Each number is 128 + 24 x the weight over its row's rms, rounded and kept within 0 to 255. Layers, rows and columns count from 0. The size above them is the row's rms in percent of the matrix's.

# layer 8 attention value, 128x128, rms 0.236, rows 51-63, columns 0-127
size [ 93  98  89  91  85  95 100  91  89  90  96  96  82]
[[131 121 122 109 112  80 115 125 127  91 177 141 159 129  98 145 150 174  83  87 109 134 102 131 121 117 109 119 143 157 132 128 119 117 128 100 144 120 110  96 109 122 133 139 135 147 158 107 163 134  90 123 119 139 139 150  83 118 148  77 104 171 123  96 133 182 137 104 106  92 141 133 121 133 115 117  55 139 121 128 156 114 112 167 136 130 165  90 165 159 126 115 171 141 155 115 161 106 118 159 129 145 119 113 144 119 156 107 191 159  99 153 126 117 108 119 155 146 120 140 142 137 122 109 105 109 145 159]
 [118 142 101 111 120 116 104 200 150 146 112  96 121 132 107 176 146 120 112 116  90 126  83 157  98 135 105 101 123 155 164 142 109 117 158 120 112 135 109 146 149  96 100  90 146 140 167 110 132 117 150 108 118 121 141 148 177 135 108 137 120 163 137 119 147 146 188 105 103 102 109 169 112  88 119 145 162 115 142 109 104 132 141 142 116  95 115 127 117 135  88 142 108 131 122 187  81 166 121 113 127 142 104 121  94  88 158 180 123 130  89 167 131 131  95 132 116 129 136 118 125 158 137 129 132 141 121 122]
 [164 150 138 159 103  79  97 141 143 156 135 119  77 145 102 121  81 127  99 106 121 128 135 127  82 173 113 124 129  79 125 134 130 137  98  84 113 157 131 184 141 143  85 164 123  97 144 108 131 124 162 163 136 139 148 164 119 148 161 174 121 140 136 187 132  99 131 128 155 154 128 113 140 102 128  74 142 150 103  86 128 150 127 125 146 137 153 148 101 130 132 108 145 122 121 152 151 137 147 150 130 130 116 135 122 125 167 145 107 121 111 133 114  83 115  76  98 138 141 103 117 162 103  99 125 137 121 132]
 [142 133  86 149 121 122 131 177 143 155 121 122 139  93  90 115 125 108 159 107 125 133  80 137 148 125 133 115 152 191 134 161 147 128 127 144 143  93 159 128 137 127 116 138 153 163 128 182 121 118  97 119 115 120 142 129 121 162 119 160 126 106 127 131 124 113 187 102  88 146 127 129 130 125 133 118  89 117 167 129 120  99  92 177  89 134 104 137 154 101  92 172 148 109 117 112 137 135  77  97 174 171 118 158 128 143 109 161  78 131 120 125 121 114 107 181 136 141 146 153 109 128 148 117 154 130 135 112]
 [141  88 134 140 175 128 135  98 149 169 147 135 157 106  97 126 122  98 135 148 101 142 176 142 122 145 149 113 115 160 127 118  85 107  77 155 116 153 136 162 150 129 170 164 139 153 115  84 155 117 132  88 146 149 140 110 107 129 129 112 162 113  90  92 116  87 155 140 136 133 160 121 168 144 102 148  91 105 145 129 172 107 157 105 137 116 112 110 157 168 151 134 128 132 116 159  87 131 115 129 119 128 116 181 126 153 170 108 151 117 118 101  82 138 137 108 154 105 102 142 143 128 139 153 105 142 120 159]
 [147 138 209 121 167 132 141 152 135 160  82 148 107 160 124  83 120 128 123 140  83 144 145 150 162 124 154 144 131 126 124 119 120 126  95 150 122  77 124 102 149 136 138  94 142 143 130 109 145 150 108 161 126 109 132  99 134 102 138 151 142 109 157 136  92  83  75 122 107 141 172 131 126 119 112 154  91 156 112 159  75 109 121 130 105 146 111 119 126 133 139  87 104 155 147 126 160 104 154 109 115 138 149 126 134 128 114 137 123 127 177 156 139 185 122 120 109 155  99 167 149 170 153 133 124 127 137 140]
 [144 159 124 157 113  91 223 129 141 149 138 153 133 136  43 156 113 115 118 123 146  88 120 160 117 123 135 136 108 141 184 131 147 119 122 120 137 125 159 124 103 103 151 113 143 154 134 168 122 100  95 103 169 121  86 149 113 125 127 130 122 134 118 163 136 142 107 102 125 100 130 144 166 123  97 156 134 147 139 140 102 162 152 135 130 153  95 102 146 140 165 160 102 171 137 110 155 140 139 108 133  86 151 115 145 116 133 125 139 162 154 139 156 162  98 119 166 137 111 135 108 152 133 149 129 122 140 125]
 [145 150 118 153 105 126 104 139 166  70 124 120  86 116 145 157  96 111 149 171 120  86 142 147 102 133 128 117 137 174 143 145 137 145 134 109 100 129 139 119 151  93  99 163 142 161 104 132 131 102 101 155 103 157 164  92  96  81 131 120 126 129 100 130 108 138  75 143 128  69 119 155 109 169 124 139 166  99 145 119 153 124 121 136 126 134 134 139 158 134  72 102 158 133 128 158 120 154 163 139 119 107  97 134 129 165 137 145 153 110 107 133 113 118 109 141 177 156 156 116 114  92 129 129 113 114 114  85]
 [121 197  97 140  41 118 141  99  81 125 102  97 130 151 119 149 106 127 116  97 183  98 130 124 160 132 130 143 161 120 127 156 144 162 133 107 127 104 136 125 146 164 148  92 202 128 116 146 125  71 102 136 106  94 141 129 141 127 151 152 144 129 118 167 142 118 124 113 104 143 112 123 131 115 128  85 161 136 110 123 113 104 126 128 145 165 131 111 112 121  96 126 111 103 106 176 141 126 138 127 103 163 173 122 129 148 108 124 105 113 124 126 151 123 135 117 142  90 135 143 123 158 100 106 149 149 113 138]
 [112 138 145 124 163 195 157 162 172 170 126 116  97 166 124  87 143 111 144 168 101 131 127 142 145 129 161 136 127 180  92 104  96 146 116 114 141 165 120 112 131 101 129 161 147 112 165 116 132 154 143 136 128 127 108  79 122 113 114 125 119 102 147 107 115  94 107 149 111  85 130 115 142 101 121 156 114 140 146 123 126 113 107 174 146 152  86  83 130 138 128 117 108 146 140 103 134 117  75 137 114 110 147 103 120  93 106 104  94 165 133 133 140 148 127 157  95 148  99  93 114 138 125  95 170 105 130 152]
 [ 92 115 128 136 156 107 125 103 118 148 156 123 163 128 128 137 120 159 108 118 157 102 119 121 127 130 146 119  90 169 152 151 152 159  97 113 111 131  78 135 134 133 121 135 104 137 150 122 100 107 125 139 128 151  86 180 150 115 122 122 143 141 110 158 114  82 121 183 113  62  90  94 124 139 133 142 114 113 183 171 156 139 110 116  86 121 139 114 119 134 126 134 127 158  95 171 175 124 140 110 103 137 138 123 107 160 116 186 200 116 126 125 112 128 140 121 141 144 148 145 124 145 104 155 155 122 114 153]
 [111 182 132 120 144 107 117 154 127 124 117 147 153 161  99 113 112 150 117 116 108 169 155  90 105 127 157  89 124 112 120 107  96 138 120 130 152  90 133 135 123 149 121 136 113 167  82 115 155  66 111 121 127 115 136 129 111 139 112 133  70 105 171 103 162 136  85 130 148 111 114 166 133 122 146 125 115 114 105 151 100 135  93 182 148 134 125 120  78 148 154 134  60 134 131 123 129 162 141 111 134 106 111 120 179 106 148  77 142 134 118 148 109 109 122 137  90 149 134 136 141 100 107 132 142 161 156 119]
 [113 106 132 114 129 132 132 161 145 139  97 134 113 124 133  83 151 102 154 117  93 195 138 111 118 147 145 142 106 138 111 106 132 147 130 137 113  83 126  89 118 200 122 121 146  99 155  86 113 117 132 119 108 162 128 117 141 161 102  99 117 123 176 109 115 117 126 108 146 130 129 156 109 142 121 121 179 110 118 180 159 139 105 109  95 134 134  73 162 131 131 146 141 131  85 128 115  82 166 153 111 149 113 123 121 157 127 147  93 165 156 136 143  85 131 126 131 142 110 162 122 135 140 104 120 149 174  90]]
# layer 8 attention output (transposed), 128x128, rms 0.207, rows 51-63, columns 0-127
size [ 97  98  90  97  87  94  96  89  87  94  95  98  85]
[[137  89 152 104 149 133 172 124 124  58 143 136 144 122  91 123 136  91 156 158 131 144 147 136 155 138 130 105 123 133 119 184 139 152 125  67 139 121 108 108 106  93 103 100  97 141 171 125 131 172 133 150  83 137 167 133 139 145 101 109 126 113 119  85 149 151  82  90  88 112 151 107 103 129 131 106 103 148 152 153 143 146 158 111  98 139 167 122 102 142 144 113 134 117 135 131 138 133 133 127 123 168  90 116 166 111 153 113 138 154 126 142 167 149 115 109 116 130 141  84 149 115 127 126 174 152 128 107]
 [122 116 125 171 120  89 164 155 123 114 135 129  90 165 127  76 124  82 178 103 111 113 132 101  98 132 141 121 140 165 155 141 131 121 120 130 144  99 175 141 105 115 101 122 147 142 127 123  88 167 153 159 150 120 135 124 158 101 130 125 114 130 143 153 161 120 157 126 104 129  96 110 113 124 146 151 111 124 143 130 130 124 105 136 128 111 119 104 107 158 127 164  89 118 162 134  60 136 140 130 140 149 129 122 130 159 119 173 183 113 146 103 107 106 107 144 117 139 166  86 123 164 185  98 122  87 116 103]
 [135 184 135 103 109 132 138 130 126 124 146 135 157 127 122 113 144 154 164 171 134  92 107 101  99  93 117 134 107 119 109 164 180  92 112 148 110 130 126 161 114  96 117 138 163 152 100 118 115 169 104 148 151 179 105 105 129 154 136 128 160 109  98 156 110  80 134 147 129 105 115 125 158 151 142 108 127 159 105 121 140  95 145 108 117 130 158 143 123 168 130 185 140 111 123 170 138 128 147  92  87 138 115 131 143 146 161 109 161 151  86 113 127  92  90 109 106 121 162 136 115 112 136 145  84 156 131 154]
 [123 156  89 116 113 101 130 116  95 116 146 116  96 134 134 127 152 136 139 124 145 128 128 112 116 147 149 151 128 132 119 135 131 107 135 129 145  70 148 108 101 157  76  76 122 118 202 171 160 178 120  89 135 143 120 147 116 120 153 115 120 141  92  78 113 104 115 123 120 131 120 153 140 126 134 123 105  86 113 136 107 128 121 149 142 130  89 147 159 167 135 145 157 128 132 110 140 118 151 149 122 143 145 139 127 139  79 208 127 143 125  92 118 111 176 105 141 148 196 124 158 116 114 120 127 132 114 107]
 [137 103 128 140 117 125  85  81 109 112 110 136 162 132 186 129 118 155 138 143 130 139 106 130 149 175 135 140 126 169 150  82 148 125  84  80 158 145 132 141 154 134 116  85 123 123 146 163 116 104 171 123 115 155 114 148 129 136 131 139 154 113 104 159 120  95 135 125 136 113 110 134 174 128 140 117 114 105 128 153 149 154 154 129  82 130 139  69 153 136 125 155  90 103 162 151 159 118 130 143  96 145 119 146 150  81  96 110 125 129 109 140 111 119 162 169  98 161  74 118 163 110 126 123 153  99 115 127]
 [126 133 138  94 122 143 128 104 126 136  89 112 139 116 142 138 150 189 121 115 155 113 195 105 101 139 135 156 133 141 128 118 114 142 148 118  95 120  54 151 164 153 136 131 107 171 109 178 124 144  96 138 150 137 154 100 135 144 131  91 121 144 110 146 130 158 132 113 132 160 111 128  76 185 117 129 137 138 131 126 122 163 135 136 119 117  89 141 142 109 178 123 156 106 138 134  97  89 133 126  89 137 130  92 103 146 139 115 129 134 142 121 119 129 137 139 139 137  50 129 124 109 132 150 111 148 149  69]
 [111 118 158 142 153 119 115 120 110 163 211 143 142  75 130 158 101 164 190 113  88  98 155 130  73 127 121  95 125 119 113 125 135 131 121 115 147 124 110 133  89  88  99 163 128 135 156 142 116 128 162 132 124 134 118 128 153 146 133  94 123 105  97 116 123 151 113 132 121 144 148  77 111 125 119 153  83 159 150 128  99 125 114 149 146 136 115 147 122 143 104 159 142 134 135 113 147 142 123 115 116 139 164 101 114 105 116 140  89 113 146 121 156 168 127 113 146 157 105 176 137 122 119 173 159  73 127 140]
 [170 128  99 130 110 147 111 161 106 137 107 153  85 177 147 147 116 164 143 148 148 151 152 139 129 145 142 146 134 112 110 105 109 135 139 147 152  99 126 112 122 104 128 122 165 144 133 111 138 122 113 133 137  90 144 166 112  76 105 136 191  96  87 129 130 153  94 113  99 103  97 139 107 117 112 126 117 103 126 177 147 132 106 163 133 106 174  88 138 122 140 153 135 124  96  89 120 131 117  89 105 148 112 126 132 120  98 143 156 128 135 139 102 132  96 130 119 159 156 134 133 117  83 184 174 182 111 149]
 [153 143 119 122 135 156  87 149 148 131 103 147  67 151 120 132 135 141 143 108 115 105 137 156 129  93 133 103 125  67 140 162 141  97 168  99 140 116 140 135 129 130  91 139 153 107 134 100 122 113  67 141 136 158 122 135 150 169 181 102 173 112 123 106 120 127 192 127 148  96 134 134 147 116 134 125 125 118 156 102  72 152 135 132 111 133 134  89  88 119 133 152 148 135 145 136 116 102 145 130 198 136 168 114 139 117 103 112 129  90 137 127 148 122 139 115 114 134 101 146  81 142 123 120 132 150 120  87]
 [134 140 152 124 138 116  91 103 150 129 133 113  90 125 114 153 154 157 138 147 111  95 112 119 114 158 123 127 169 137  87 125 125 122 101 131 162 128 151 147 118 151 189 116 113 170 111 160  96 140 134 133 146  74 110 126 107  90 148 152 120 155 128 101 111  99 154  89 121 130 106 136 149 125 101 169 105 159 157 102 117 158 129 115 177 131  51 135 131 139 150 133 111 148 136 128 123 114 109 128  90 131  83 125 158 136 150 131 144 129  95 137 166 132 128 136 138 143  64 164 148 120 119 125 182 134 142 100]
 [132 142 189 139 202 109 159 133 124 108  93 110 112 138 126 155 119 167 136 112 136 144 111 126 127 109 131  84 159 137 124  86  70  86  82  71 119 105 102 132 142 139 108 100 134 120 137 122 135 129 135 140 127 156 159 122 100 138  81 153 138 134 162 168 105 147 119 155  98 104 122 113 148 112 110 140 134 129 172  78 122 104 118 112 105 106 154  91 152 100 121 140 126 127 148 126 111 148 146 151 128 127 179 111 119 112 128 135 161 132 124 159 121 134 129 131 148 105 171 131 156 126 112 121 178 109  93 128]
 [155 133 109 145 109 124 161 126 142  88 147 133 146 141 129 104 151  87 136 134 149 139 161  65 136 126 157 125 140 137 134  98  95 126 123 147  86 156 116 110  97 124 124 134 148 138 144 134 147 113 104 141  64 122 148 106 131 104 157 121 135 150 145 167 143 111 119 151 178 105 150 149  87 130 116 136 101 160  77 145 124 157 119 118 158  95 103 172 128 108 129 179 100 173 138 110 126 106 101 113 144 116 121  99 138 155 112  96 110 164 154 109 144 109 140 113 142 102  67 172 136 133  89 150 142 138 117 110]
 [146  75 154 126 130  98 165  86 155 151 114 117 132 131 122 149 144 131 134 176 170 156 121  84 131 152 127 126 143  89 164 131 143 140 160 159 108 126 111 150 101 140 115 111 156 172 105  88 148 128  70  83 105 126 114 127 150 136 147 142 105 108 153 134 131 125 129 153 121 137 102 157 102 107 122  96 118 119 126  96 158 121 114 124 108 157  70 137 109 150 123 123 138 127 118 115 134 155 103 172 139 137 172 127 133 114 111  98 189  90 135  92 147 143 146 130 122 150 106 109 119 115 141 135 125 101 135  62]]
# layer 8 attention query, 128x128, rms 0.153, rows 64-77, columns 0-127
size [ 65  77  81  84  99  78  95  85 110  96 115 104 123 110]
[[115 141  93  96 134 157  98 132 153 114 147 162 160 113 104 146 144 140 120 155  99 128 124 132 116 150 145 166 183 147 130 133 114 149 204 134 121 200 161  84 113 135 148 105 179 134 111 132 153 110 137  95 161 182 139 104 166 131 113 137 140 128 109 132 140 120 110 138 133 100 156 139 143 147 142 130 184 142 135 173 120 133 136 137 134 148 134 103 140 173 132  91  97 139 150 138 109 123 112 173 141 130 156 114 145 100 129 100 128  89 100 155 102 111 122 143 129 109 129 132 140 116  98 125 147 154 120  92]
 [127 189 147 153  82  74 151 131 113  94 125  89 158 127 153 131 125 107 134 121 137 140  97 116 103 142 150 142 116 127 124  94 161 143 129  96 107 186 149  87 145 149 141 130 127 159 122 135 143 130 139  99 146 129 151 111 126 136 128 140 172 157 113 116 136 112 129 130 127 145 116 151 116 140 116  93 134 167 151 141 144 141 128 107 109 127  69 123 145 115 168  79 111 162 123 116 157 179 125 101 115 138 168 114 169  94 116 165 123 119 159 137 130 159 140 128 125 114 106 144  72 126 153 108 108  94 175  99]
 [150 111 141 126 145 156 141 133 113 160 124 134 110  99 105 120 147 143 120 127 179 154 126  98  97  99 120 171 130  90 110 141 183 111 105 115 114  99 110 117 135  98 103 111  95 143 139 150  95  95 151 162 108 130 128 102 111 119 122 121 126 114 141 116 116 153 105 135 105 148 176  67 148 182  99 188 138 147 139 100 114 110 118 177 153  91 113 117 137 113 128 161 146 103 145 105 152 105 144 110 131 115  66 126 119 154 118  81 105 132 127 107 135 110 120 107 105 133 112 142 145 169 150 135 104 159 138 155]
 [124 145 163 129 115 128 131 132 117 101 110 140 107 171 126 132 136 114 104 114 127 112  79 149 145 138 151 106 121 133  72  93  64 128 150 115 110 170 114 119 156 154 144 117 108 183 135 145 146 170  94 111 139 133 160 127 132 153 115 137 145 126 117 139 148 113 141  94 129 102 123 157 101  82 150 131 129  88 110 134 119 103 147 105  96 195  94 135 140 125 150 105  83 146 103 149 144 113 162 136 132 118 171 130 116  77 133 123 145  98 132 125 146 185 128 129 124 147 130 113 144 106 170 125 106 108 171 101]
 [156 130 136 152  90 119 142 141 136 138 110 109 167  90 130 114 121 125 128 142 133 107 104 103  73 151  49 145  91 123 138 124 164 127  89 107 119 117 107 120 120 121 106 151  97 115 138 116  99 125 160 177 127 123 121 117 124 103 130 146 112 137 154 155 109 161 125 155 111 150 114 104 140 135 177 135 126 116 169 120 150 146  92 124 112 190 155 165 157  95 124 166 177 114 100 104 135 127 139  96  99  98 172 134 113 110 178 113  98 143  95 128 156 150 134 131 132 151 113 124 144 111 116 127 114  97 140 151]
 [ 99 162 120 166 140  95 125 112 145 144 125 143  99 128 137 114 113 119 128 124 136 132 162 126 159 110 163 138 127 124  94 119  63 134 134 161 114 112 167 163 144 142 123 145 121 109  83 114 133 148 115  77 135 125 115 147 139  80  84 137 123 109  76 130 190 131 170  78 114 168 127 123 124 108 128  73 125 117 101  89 111 115 101 125 123 134 118  97 148 133 134 103 150 142 121 136 143 108 140 108  93 125 151 140 153  78 128 120 118 137 141 169 108 124 123 132  78  92 160 114 116 113 138 141 158  84 120  98]
 [124  98  87 118  99 134 130 147  96 127 123 152 126 136 129 158 147  94 101 144 146 128  81 128 175 169 123 117 124 122 153 149 148 134 117 125 116 176 140  80 106 113 143  73 122 179 132 107 121 116 119 172 128 105 149 131 117 169 113 137 111 167 115 110 113  96 112 115 172 126 119 168 161 119 140 166 119 132 126 163 130 140 163 145 114 136 126 147 105 159  77 158  93 127 139 122 108 137 139 165 143 103 124 116  90 120  81 116 139 126  96  86 127 168 168 129 165 118 164 125 156 139 104 115 130  95 137 143]
 [145 154 144 130 167  86 126 119 134 107 170 128 125 146 135 140 118 119 126 131 106 126 156 108 104 116 179 135 101 126 103 108 138 123 124  99 120 148 141 137 152 121 101 157 153 139 138 134 139 137 100 107 117 158  67 172 139 127 143 155 133 105 105 176 135 142 150 136 122 100 149 124  85 154 103  85 179 128 169 114 104 120 118  94 148 126 141 154 146 123 103 101 149 141 107 131 116 131  88 124 146 147 144 149 140  84 143 140 125 140 170 166 158 129 108 148  85 149 127 111  54 124 191 154 133 130 161 126]
 [117 174 138  83 102  80 135 119 145 145  88 120  78 110 135 113 123 163 136  93 111 138 146 115 122 132 129 148 172 139 123 127 146 112  78 153 126 140 131 114 127 126 134 142  94  87 161 142 160 184 141  97 126 139 127  78 138 108 112  82 156 131 159 148 153 121 142 151  92  92 144 111 134 100 123 149 122 131 157 116 112 105 117 128 149  94 142 162 162 123 149 121 110 124  88 133 144 166 140 127  95 134  96  87 138 166 173 113 128 146 112 111 165 133  88 130 137  91 142 106 120 122  82 167 120 135 130 130]
 [168 168 123 113 112 156 104 129 111 168 177  99 130 139 114 117 107 134 117 139 102 110 108 141 194  88 110 129 125 139 118 115 142 110 166 112 102 111 121 115 135 121 156 149 107 148 129 100 172  99 107 133 138 136 141 136 140 113 147 137 100  80 177 131 142  98 139 135 103 134 103 132 142 146 151 133 121 114 139 116 135 139 142 159 166 127 107 102 127 142 156 146 132 174 118  68 114 126  95 121 140 162  95  89 135 126 170 160  88  69  89 137 105 112 167 123 139  98  94 108 108 156 148 139 122 102 117 145]
 [142 103 112 128 127 120 129 113 123  71 132  98 139 128 147 167 141 143 137  88 111 159 105 109 178 147 138 118 118 127 124 124 173 134 113 115 129 153 117 100 140 157 100 138 148 126 168 122 116  98 128 149 148 109 143 167 105 119 150 137 156  82 133  97  92 143 114 132 188 111 174 126 131 128 162 120 133 116 136 115 115 125 126 141 156 102  76 130 143 128 110 147 128 125 141 160 160 131 136 149  76 151 105 129 182 109  70 133 146 155 116 137 137  76 130 168 141 144  98 190 144 141 143 138 110 159 100 136]
 [135  95 132  88  74 145 104 137 122 161 112  73 163 133  90 163 142 125 118 140 125 132  85 140 102 124 107 154 142 154 137 138 140 140 148 164 122 134 153 133 156 115 139  70 109 142 140 122 167  93 141 162 129 121 145  72  68 117 147 170 105 129 148 105 115 145 120 162 139 125  64 154 140 136 113 146 139 125 129 134 125 158 106 148 117 140 133  91 122 145  90 143 104 155 182 116 112 131 124 151 183 175 148 106 128 150 114 147 126  94 107 125 140 107 160 155 133 114 144 146 121 122 136 128 105 120 129 122]
 [ 87  81 114 123 139 159 144 115 153 138 111 134 101 111 170 158 136 146 114 109 140 120 150 156 122 125 132 108 123 110 107  73 137 109 114 158 135 115 150 133 109 147 151 141 116 173 145 111 142 114 161  97  71 141 151 182 102  90 126 141 168 135 102 123 136 113 133 132 141 119 119 114  70 136 139 145 117 103 132 139 115 163 144 155 128  93 127 132 100 151 124 143 154 109 160 141 126 148 137 141 119 153 100 150 192 153 128 132 118 146 147 131 149 101 120 132 145 159 111 107 126 126  25 100 129 144 120 111]
 [106 141 111 122 149 137 158  70 171 116 141 158 127  81 111 143 136 119  85  99 180 108 127 125  98 122 116 104 110 105 133 123 143 125  95 128 110 129 134 119 119 101 150 159 146 133 127 142 140 135 139 134  96  85 117 104 129 175 160 154 119 160 138 127  80 118 124 147 138 160 128 107 124 162 130 170 105 144 159 154  99 134 199 101 157 110 134 146 120 109 101 149 133 135  98 138 106 148 144 140 121 117 113 101 144 129 155 134 100 119  98 129 163 158 123 160 174 129 145 133 110 173  64 142 110 147  95 112]]
# layer 8 attention key, 128x128, rms 0.164, rows 64-77, columns 0-127
size [ 66  72  72  87  91 116 105 113 111  97 120 112 118 123]
[[135 123  94 154 130  96 148 133 142 106 139 128 108 161 170 129 138 135 160 143  92 119 142 126 125 126  91 134  82 128  90  98 122 132  82 133 109 131 170 141 123 105 152 132 114 161 125 173 122 159 128 123 124 143  95 109 145 157 155 123 124 119 102 114 123 141 188 139 120 186 137  86 145 130 151 145 138 136 141 125 133 135 132  86 131 198 143 107 112 137 149 180 131 146 127 151 161 108  95 124 109  83 104 155  88 100 104 137 144 165 140 111 130  93 158 109 183 137 109 101 129 102 133 107 149 101 139 119]
 [ 92 106 109 127 152 154 128 147 144 111 103 146 138 125 139 163 128 137 118 109  93 134 147 144 156 143 132 191 134 141  93 134  99 148 138 138 107 151 119 147 106  95 167 150 106  82 119 127 111 146 137 130  88 130  77 132 120 119 164 119 153 121 115 134 147 183 123 135 142 125 125  65 113 102 134 110  75 138 128 159 118  89  99 121 160 183 174 104 114 154 147 140 126 127 117 132 138 125 113 176 124 119 157 138 177 143  99 176 136 138 180 158 112 125 151 131 124 128  95 128 156 112  90 110 139 140 125 129]
 [109 155 169 142 103 139 120 133 130 121 152 129 174 137 163 157 135 114 127 139 114 138 163 168 142 131 100  95 139 170 130  86 109 123 178 156 125 182  99 154 136 108 105 131 135 118  99 127 160 131 127 125 105 148 158 110 145 123 119 115  98 138  74 138 141 115 118  94 164 144  69 141 126  95 136 125 117 115 158  75 120 114 122 112 121 139 152  94 105 169 126 112 144 153 126  91 120 117  84  85 107 133 137 124 133  62 113 121 112 131  95 140 107 115  89 147 182 115 123 128 125 115 105 138 106 101 128 151]
 [170 130 144  86 124 128 136 170 135 140 121 124 107 102 119 105 134 127 100 143  92  79  73 152 106 143 152 123 116 131 146 109 118  89 133 119  90 108 137  99 158 140 111 154 120 151 143 150 190  92 135 107 134 118 145  99 136 137 168 127 151 130 155 178 140 120  69 142 128 128 143 115 100 122 105 122 126 126 147 122 143 138 102 155 107 127 100 168 143  88 106 130 131 149 124 142 123 160 121 165 121 103 167 119 106 130 121 107 121 119 115  96 132 126 196 117  88 128 152  54 121 134 160 132 122 135 162 112]
 [157 145 131 162 128 135 142 113 126  91 128  89 131 141 196 154  67 102 151 136 114 109 137 126 120 149 112  82  95 116 136  79  96 150 125 151 104 123 143 140 120 146 135 116 166 166 141 113 110 109 126 104  94 169 130 109 123 113 142 102 116 139  49 121 136 121 156 131  83 100 112 156 119  95 124 123 119 194 138 108  94 121 115 158 156 169 106 153 130 140 135 153 178 122 143 144 106 117 129 114 116 144 140 145 118 143 152 149 124 190 162 134 111 114 131 140 124 136 152 123 116 107 130 139 147 119 138 145]
 [117 127 120  90 121 133 151 159 128 109 126 132 137  83  62 112 155 101  83 140 133 100 136 152 171 145 123 117 117 158 124 159 139 115 169 134 125 141 148 137 149 115 119 145 110 161 149  98 125  96 129 145 119 115 135 161 117 138 126 172 145 150 188 127 143 140  88 111 152  83 104 156 101 139 121 102 106 150 129 112  90 125  67 104 110 115 118  99 132 143 118  97 102 118 143  95  74 140 112 145 159 153 158 133 129 127 134  98 122  90 104  95 105 160 137 116 124 123 145 129 166 130 123 103  91 101 155  86]
 [108 132 116 117 133 117 163 139 139 125 137 129 145 128 135 177 103  93 103 109 149 145 155  98 127 119 138  99 134  89 124 135 123 163 163 182  94 155 156  98 141 155 111  99 139 136 132 174 107 106 118 141 128 136 156 102 116 101 153  73 133 131  96 131 145 120 144 109 127  95 187 143 106 109  82  87 108 128 144 106 147 135 154 184 109 149 161 169 145  99 125 154 160 112 122 163 146 129 142 112 129 116 156 148 110 141 138 132 104 198 132 123 134 124 101 141  79 105 116 119  88 121 106 108 127 106 112 132]
 [131 111 122 127 155 136 145 131 146 140 126 105 133  97  37 134 165  73  89 170 123 117 105 135 157 112 145 118  97 115 131 147 143 131 141  99 112 126 130 129 180 130 109 121 114 135 107 104 159 101 125 158 146 100 159 111 127  96 172 152 162 158 186 102 123 155  99 125 172 145 126 106 130 148 136 132  86 145 127  78 109 136 127 115 125 135  87 121 142 148 158 113  95 114 153 143 124 139 140 140 132 140 161 130 151 149 162 101 119  78 128 142  91 155 144  86 114 120 151 104 135 133 128 132 120 118 118  88]
 [103 136 120 113 144 122 103  82 143 103 114 102 115 130 130  84 156 159 111  80 169 117 143 154 168 102 105 128 159 148 118 123 144 107  98  45 145 168 134 105 144 135 131 152 123 147 138 106 134 112 137 147 118 103 128 134  96 154 119 164 156 130 161 101 130 143 109 147 135 117 101 103  93 127 114 121 116 152 105 118 114 140 103 116 141 125 141  88 113 144 148 104 127 112 172  90  95 153 125 143 113 176 105 133 139 172 147 124 130 100  80 122 155 116 122 107 139 126 105 182 181 147  92 126 124 139 106 147]
 [135 189 130 110  97 111 143 152 149 128 135 133 123 148 163 151 102 125 109 106 144 109 137 119 118 116  77 171 163 129 106 113 158 165 156 173 154 117 122 156 134 132 164 112 121 165 166 119 126 113 162 167 136 138 169 113 100 101 145 149 119 132 133 140 171 137  77 129 131 154 101 102  88 136  95 161 134 152 125 105 121 161 148 144 123 142 123 111 111 111 121 109 174 157  96 100  76 175 142 127 134 137 160  96 162 135 131 123 112 134 142 119 152 114 125 152 130 120  72  90 116 129  96 134 104 136 136 146]
 [109 102  84 120 102 125 183  87 134 110 163 145  81 126 114 134 136 115 145  76 158 159 146 125 143  84 141 128 127  81 121 120 180 142  84  78 171 139 143 147 110 149 149 150 118 131 174 114 133 115 141 118  94 139 144 138  79  95 153 121 152 154 161 117 117 127 119 125 143 150 155 112 119 119 137 131 160 120 154 140 108 132 148 146 106 118 114 127 123 115 142 116 154  88 133 156 129 142 130 147  90 173 126  96 188 125  92 145 153 151 108 116 168 110 106 113 143  93 131 113 122 136  99 105 122 148 124 140]
 [138 123 120 107 120 113 104  94 118 119 139  89 141 108 137 150 109 114  96  78 126 101 141 104 133 124 146 155 118 154 117  96 168 121 133 129 133 179  84 154 112 121 131  86 154 127 163 143 152  86 158 132 114 127 140 121 107 126 134 158 135 128 117  98 107 102  98 113 106 127 114 118 119 174 104 119 107 150 120 136  87 114 128 135 170 129 119 103 140 144 120 141 157 192 159  66  90 102 150 122 150 152  96 118 147 141 137 132 128  77  85 114 121  98 141 176 154 111 160 111 123 125 168  96  88 150 116 119]
 [ 97 149 115 107  87 133 112 115 157 126 149 125 103 106 126 140 150 163 118 106 128 154 115 135 100 103 133 161 132  77  98  90 155 102  86 157 133 155 148  95 161 125 128 125  87 113 131 162 162 138 155 139 147 142 125 119 134 129 154 116 148 151  93 124 126 146 149 107 111 128 150 123 132 163 142 168 146 102 141 167 143 164 160 151 146  62 136 138  80 107 126  85 158 126 160 138 124 169 126 137 132 131  91  67 171 140 139 134 145 164 152 136 133 125  77 109 129 134 125  86 139 165 109 127 127 128 126 133]
 [115 115  87 149 111 108 123 125  83  96 104 153 135 128 110 135 141 118 153  83 104 131 126 134 128 126 104 167 127 143 150 116 125 127  89 109 116 125 114 131 136 113 118 152 120 105 122 131 138 153 168 117 126 166  71 120 130 150 120 135 112 135 104 110  97 137 163 191 144 106 129 121 156 113 167 169 155  80 119 132 133 116 116  61 161 102 142  72 147 132 117 104 112 145 125  88 102 102 114  99 141 129  87  99 144 111 112 169 120 141 138 123 148 118 143 171 161 140 132 197 169 115 124 131 136 133 111 120]]